{"n_head": 3, "head_dim": 32, "norm_eps": 1e-05, "attn_scale": 0.177, "tie_embeddings": true, "init": "normal", "init_std_up": 0.051, "init_std_down": 0.0121, "optimizer": "muon_variant", "seq_len": 384, "dataset": "wikipedia_en"}
Each number is 128 + 24 x the weight over its row's rms, rounded and kept within 0 to 255. Layers, rows and columns count from 0. Numbers have three digits each. The size before them is the row's rms in percent of the matrix's.

# layer 4 MLP down, 96x384, rms 0.073, rows 0-50, columns 256-383
100:091132134104107099134145139146163092146153119088083108132122128130096150154153164103115135112181145088136153106136194129125136127132151104106148124154133143151109107125164150110146099155131121151105111143148140161135133126115130108135116145125127139168139100104136177106111148140129149136164177138124143119096111141172096156163141106102121152165150162139125190141094099090140158130131
101:148147179129135129116129104164153123121121130122122163118129125120107125105152142144114182154103112143106076082131144156105186136130136117124099123161131133144124140151103158132089134152144144166140112105102081123125117142129144110150115138126117145134117114137138134139127101163130128120115112142130134094109149147137150140149124136146200114088086127114100155142160159164140139111103
099:091154097111122133063120165128078117106138158117127151133086097137139131122114127134165150143068100134101107119123120117111133189164129082098110112127148105085103152158132131129128164142114138114106128145118128129156139159133072149131121143144088137107144145151134107153167126124121126124110187152118130174121167154147125126091150150115137102114142124136128110132114107122097124137102
098:147122150114137133127131113125121094124118131164110175120092100141123158125161082119115126086141160141111144135118119128139100156132129119141159125129112133095097098140140144105143119147135163099185120159101112161099094131144114154164145131133101117130118131131132097110142158134140154134087147102149128122126129124117071135125121162103124117144155081179152124075118100150105086122083
100:177120141110170156136106083149145120122104151148101096126129160093122106116116141114144112124144095148100159159132079121111138106157122118136142102112131132138120154106168133114132104142116088153121126160123122088070129069095118125130145109140145128131100132132124130172133140132148156091147085088167117126124113154112169113109123133175106160201145157101178109144158158134120120117120
102:137138099095166144111152119082143157108104114134166141104108186129149073119116118159137097113152103087107074127064133146098140114134156144124131087100140159155116111120124156109138147119098131084140114115162133172149131165160097145094135123088108116163111150152091146135120111138125142181138162134123125175131163186117147145139120122131174175132097141153132133138098173141135142126125
103:118108180131161143106119135153172107174129112164126128137114150088097146142138115150136125152080175145178140111172161108190107181141171101113114163129125095147110082113153127138123133120149109124090100106125173136157145138103192128175135087151182091110098144156108125144130114120092128123139086184116101140142099129117114081139135132135100131091072110100118120134109100121123117090109
105:114114110152145159152123136127127161182145103183080131128105114123123131137172081147107068123126128159149109123147139113174135101137145115149073079125134103121103126157112111099050164104124127148150123151121144121072155083116075115100101119141153154102163141131115114120095135135153141108119103111138113107146099135129096141089092139129148148117134142126127127096130121141087127149173
098:112133155128157101133161141142121102116115170095152138095102140114106150126121137119195148123131111136126172174094197216115078158110099124131158137152104102146083172124120125125140088075114135134110144137121152110122102173134139111111126103120133158148126079114145145133171161133146093135130092130154114158134141109090145099144123081136092105164113125124127127133165124167107115107129
100:137151111161123112135130142103161102133122117125153132124135133149135162077109077152138142124120098113101181128140133152144124134105144111124123136148143127169154099136084116096125147133146142116143122160168121085087122138098151130128128129120115096173101115097129106111168129105143116108152133139067127103136122132080096124128109076123118140147118139132128152117073116130112172149111
098:191121127136134108099146133118158091121159114109134162149097114117142153132148147113176121130135106142147081127097127147096114134164107094187156152156112105164136126176140115110160095092146110125130120109133147131131170128149122159137145192114113105086099151118112135151135131140116139159136153130127116104159143120124123173124155111150161128124120099109159049110172104108112095152146
100:095090151148123091134163090134135123127162143091159113131149113130156075122162124083106157105071152073164061151184123117143122138156113132150114139135138121116122142133120140152153141151135121111114147135102127094132145161137108134172123130147121105124118132123176131173180160132127127080152081135157138123109099133141076101123139193150122135089136146122131132145104136143162117097163
103:110121116151071119093143096127130093148112107159132110135129111111131146081146094107143096127111115151082111140153146090149118180158141119160100113134120130102115112143102119115140147099123110177116156126097188180133151117124121131122089169068129084122104146174125111115131119125078149138127129062114144158133154123142164129154130149131126121119137117135123109089145145106134144128134
101:142096163110086161140122112128140165110135123126096126108120103131140129134144122131131122118074129113142105165126103124150153143117108138148131139152133150169156108147132210139140097111132145110158122133152114124106123119123150176114053118110176156134101137152133137171143122089123101148119147138117155112137119154145174109094125142074127138141096144142092155075108115129119134069131
101:108187132130159147112149120112099104126128110139092145129159115155123130130168151096119141120123106146108150146169102170176108118140128160107094132099115130122138159113115109165137114132121109132146141143137155137113075124136089097124162136079127101128103147102167123104116108121129129085168138104147126147161122170175148095136156074140090110133137153117134154133168156137138138066144
102:116132117099110173111132141134090146138136123120131124150116117152116127117109146136112131126132143175108139156125086189163122137118127144091123073108118174150109140131132124149159128093096127151163143089096079118113112127170133143132160133122101165116098136125114097104107136180156128129152092101105126107135151124140166150128141131095133110090122055165164163098100104154120110128121
099:151101150157147137123140156072122141121085092113154135120195111126126107132117096158113157123108120095108140108093152119134129099187094087135114139124153129159159142118145110124144133143168126105153122128094164120135128107143161132104118120124097126118130145096117134156127167105121158143163106154133145123112087118159124149108107128130100148146137129110116142146106104146125117097101
097:118159134142139082122116121138087163139143120096171162142132147153105172111138160103107152145138136109091093152126153156094100116128086182118155145147120124140132094142140103133131104113104110068132130102126109124167126095147118122138176126110171150163115103138160116116196117142110118163160126116127217154085103111104153130204120129141139122128098157137158148128143087149132123097082
097:086039092143118118144158160094151177116111102101119127120118180127109091179146130143131157136132113125172130104115151131137146135101118109135167108113105111066154119125119118110161113094120125095125118116101087152156098150165147135143120125148100102141119134144096089162179148111149129153121111137151104152072099129154142160125150132082117127126150108129145167131161145176131093146097
104:130128136084137102175174100120114130127110111086134123132101130124133127116129154156177135158206149153122140152117124156152080137107110140136102095106135176110093129109125151120097121097161090073125159163147109108135142145142146147145124141117126148090191068124144109158129079098125109148153159134129093122172152123136143135099117125145134126126119150176086144084125172117147084147177
095:107137080101160175142114143102125111090117081131165163105153145117106112125084114130108138146170121148069160143108104149139130118141119152169116113117116138159108164110165145122117095135129143141124114113126121147143120131111089121085121130124130152091142173111152132068156158133153112121128093129095143131170145127127164127176151152109125163145138118117166122139148138115160158123136
105:137119150132140149088100128131134148126128124126105119119102114146149092133135164107157150159083123137148108135118128121120113118116110112102158158132155126119175105124131137131136109114094099156144176145129106082133148086096099140102132128148144113131107114165145134124134126128117153146136174147107083100140155118146108129110097128124141110095128134134163099133139120136160178124123
089:120129150138135153108145155145114128070120155107145126130131124129115128119102145127097164089132117116115125088117098112116101161094159123164127124132155116121133107119150121126133081109156135145130111176114135083085097086170137101125117156130103095088142127145126088076152113139136118161101095122105126142130174146116113123155135150117065157133124137150143117142141184198118118123141
110:082125198149137128129130172145126086132097165151167108119093134113165115132152078150094131090096151147139125142132120150096110122121113109117142141112114085149121106147100103096144167089140122137092103117163165141143146151120159135136132140114130128157121129120106136144089121154143116125118137148123116117136114138127145122094136102130091113128175121115136134121155149121089134167148
099:109164127059146146139167122120120086061128124110106113094118097142134141132142151096116124165146114102137129116142116139190145127090144137107131143116101126058090104123120146137098128129079123126100130116118129125090083155125130128109121090113182150125102126144127181085107108132143118119095140108111085100151144147148115099093101107110170128177132155096105114165123137106084113146154
097:154114143134103133119124154145150148160114144147106131115128129161113117162145131156128119122093098167107124074120135080111160135128151122110131118096140075136192120099170095133143141141130115116141100110120163175093129105133128147181142127108106150121126117117119090156102154086086094120091191134082212113124137178137138123106155100164080132169085138124121133118139149115142131130163
098:147100098147118154175126067104181142107123132156120197126114149170133145147139143131146093119114115111141115136139087131093137118055155133114148126132133120099103155147135094088160120164109127152133109163083122152083144140090186119102118117115141123093125122134142127091110125154103127092114125128173101089119110149155071134131123078136188100128130137106131117143110097134125145088126
097:102149079086099090123135128119130135104099103116071138100118148112131125167061099104117159118215152099136116136102096104124116147146137158126169078142127126118154099127140139128143121121129118070107128156104131117104137115115090148114170104133119129106146151106132157135068100126083150134132129170113142123135145137127158101099108128130136136144114170180136122125130093103142137120135
100:086152142161141109101135130163167128111125120111109139128130119145147127109153120157172147133174128115143150166090146095105139125149169064144160114121142129140100067095166155164146150163104162120100137139164125186109076088144128138153116124164070116150126096129152118111117124126123105110123126148136160144121132130127141125157140114126145139091133100132120110079121078112109129140091
096:153157110136112144133115112111138133126081074112090109123135168127054161147106166140114144148142148162150147137139146145132138150121145123123123115123146117132148121180110204153081153107094138123131105113121111124144125100136080096130090159118116158138117088119156098149082155122133158138102097114107076138162120091148116138082114103127128122133162124116137145129123144132126142105142
097:119134113134109169125134126074155096103161153104116108102105111125150115114143157112130110143089101164160117111140142155131133095084131125157112136094118088118141111104111133137089134120116109146102148121165111116131095074129125099140126104146129149099155127111131093150090129175110142166074133111189153129156146078122111130136153197171054058124117117154114114137090121138162111115161
095:131144161101166180153114132126137122128105115094161148134115148124105125115103156130112143162140151136128142109164164131111109091116091157101116092125113140144162136090133128104138131112146126143104123149099142112129123127118107095110140125133097135088103115133106110169115114151088122154089103109148119108129116129108150104122146115126137137113165125148130110098085159094141177150112
098:094080141127127140132143146163123117131117133114171155112134129116164116025132116136143158157081125118124099150154106143094111127136116131115112134159097093100112168150075118153108152124133141147130129147171123110142175182123093112135112125106090139135167096101114116086172187112190142133107138197146135113128124178140128144113108138131133131104141157123106172114115108113096139142162
092:124117157086122149114109095092126120148135169173125108126118112161114070120147113121136126102162094097129155140118065111092106137153131097123104117103099137099145140078155148128119119109123130119129128137126153124117116143101145143102180111123104121143152128112094108147115123138130128135156152071151127138145072100106146145119124147141123097160167133129106157134134153112162123166095
111:136112174168125101102136140151109120141158161136144119139126099084119116114155139143120160130156122143110165148119147133131106132126118116113098151163100162125098108150129127121124134148120143114153142151134154126114142114128102097061091124120127143187147105179110140169112078108173135135116143135182107145100120125093137109096108106125162160158174151109112177134149129126190113142149
103:129166138139134132163098122128112155142109093167106130138148107118113089168115147130109165141137180138129136157095132114143136135163171158117122120124115142134120134122129130127157163139152112144107133100111127143139133158141136131171131146151124103103102150127162149139108122119160185119108101167141077087128110088155106133194129118118169091107109130141164082112165136136126172110122
104:163145132134098130084117120102075157121137152105109090140127113168144137149080124096129125164091145123122129105125107127098108099123104154100116116184139115144120131086141115140131157167153151175140153150146114150138095097122115143110155150145117135128162173112178143083156135145115090147125108126105157163096133125128128105108133135087133138137122105124133100096077093118116130114093
099:144171081125138112143145107138116099121124107136158127112145170129120123122132113132094117161102132094120122169161113108125119103111191121161160145135151182118129120154122137133107129119081151151138149090127116123122133153127133110157143184112111121100156146115106134153124080162105100120140186147163106121122153133118136179128139134124123157134165123138101122138110140099138117152171
105:111134141132109140142086135171101127136131161121110094124121120148128127176100153155138114177096089105100127113157112126120129152142111185148119130133162117145126157135057171145114171154143111121110148157148164123170144108091121119128132142133174125123116145116133137125125119138147142098116172138129153114157117159122148135100142149178126093139152106144117121147130140145130149115178
101:124112155153146116147143137110149162157154091133126089201125133093143096175095158147081117139145107125103130148104160094132132118110148155120143161127149105091152122107111134141140103114129166138121173103136117105147085110101146158105128131116119113115083116132168123156137152098129098078176150103142129141069174144148117099111112111119121137091106117164112130109114092137113131101112
104:118115134130153088103097117174055117122151147080121107147132173165110184125157079086171087127099113086107120099120139141152118098158090122116144129136153086125166120156119106112144134155130094120126100127085140101131100085157105143122150124108136139110138094102113094113168154094102132093144156153142132149137133140103127118161164094086129103181107114143136122114139156119113137118101
097:102115113112153185133108101122090113148134107118089161108190127163151122162109120136096083165119169166108159119144045112175174128098103109109120166119173177129128186137129160159136129158128118141134152133149102161136119117113139117158122077145136167139143129108124139082131115102121170085096124130100113108118131139163136148139132164135137131101118180106124136162154124119130133100156
103:130155068112105148188109135125129128164131077156125110120110149103134084103152125150152130141095151127171188089111143103143102135136078136141126135152152148100118160075110099130150140098108134158072137119131152134170104143122109154145103152117156099084108127131122166136131147140164138105116084117104151141135143113130145144128152136114139187081125116137120152130142171073139155123149
103:105128113139130104096130131124142112133149150119130162100072104130116097154117128108134135114150145152120128140117155109139137133145159101132144138097128150058114116157144103102199105128077137127132109109161127153124159100135133162110145100110155135105105110142166150087111157079159108204103113128138103171132099132102076144108135144130120091168172149148173138111095145116132085160097
095:137127119138110101141153188090124109145165145129116138128137145129109109133097198119118156134096057136154174133116144090136122121096085113144140125077107108175172166113131097124111142116153103136130140153158145140136116100113109099169130123089136112118177148131133162124130053131143149108147123100132127128122134107119132151152145104133145130113135137135113106162165148070134115142133
103:082105144142132137110132150127115133127156097126108099132141140116142139154112124140151109133096174070114107113118127121089175160130144166206118216109117103153127127113098124139144132153097127099110143115126134106105103111134143070167117099158102145123090078061138138138128185139172114136104141115129141115157158108109123130112125158111100126175112119130131085136129143095136115104152
089:152072132137156138121116147140109154134098118131163099141121097082088113191142123157108109140212116127170141117151124144124165122119164112110080155123114100104144198152130135118118142103162118151116109134068150101096129125104169150132096124139119100132116131123062124150123150131117120140123110140122149100121103118128132129112149084097143112184101117095147131148086123136104130128122
089:140155104087174139134138118118128131132160122117148131155110159127165125136149094129152127092134136095150143122173099151088124127147107172097152155177127150144153106118121130121109125107111082104147104155152142148179126175116128102114116135144080150162146111156080127153139116132164167087088113111138086116163100087107122109144129069167136130156120130125120117149138117141123158147110
097:135149125147136080096136124137149154112143111134157114084116135125147128091100111128114107146152084147119123156091146151122166111147153122163118086137117160100121090127084148153177094136161106109131125140157132130159131095143115112126102127146107145121152168113122136126166127159127109141142147186086114145148163135141140138127172121113118133092134096115160134123120157125128152128148
098:093163163154118159124127109120134158104126161119119111121121164118140129163121129117134164121103109108086097134089100102081111170166117083128125127135136181132137151121068120132156136128147141102131129091137109167104161101118119124136158131138099146112110108119132155115134114205098150143182144129155098142129137126110163114094151119131161149149158089095089147154124114148123136145107
104:150144134117137135060151088120083171160124119154133140129138150213140117139142138126099135178148119124149127156121094119128179120151147133127112135066161107109080168140137179115140137156135117126157185136099117125169152077119174155148137131141120134161118119145133154122102122133153135162145086106086133097169102115137142138134118141132167138136094104128133117129124120077112172181137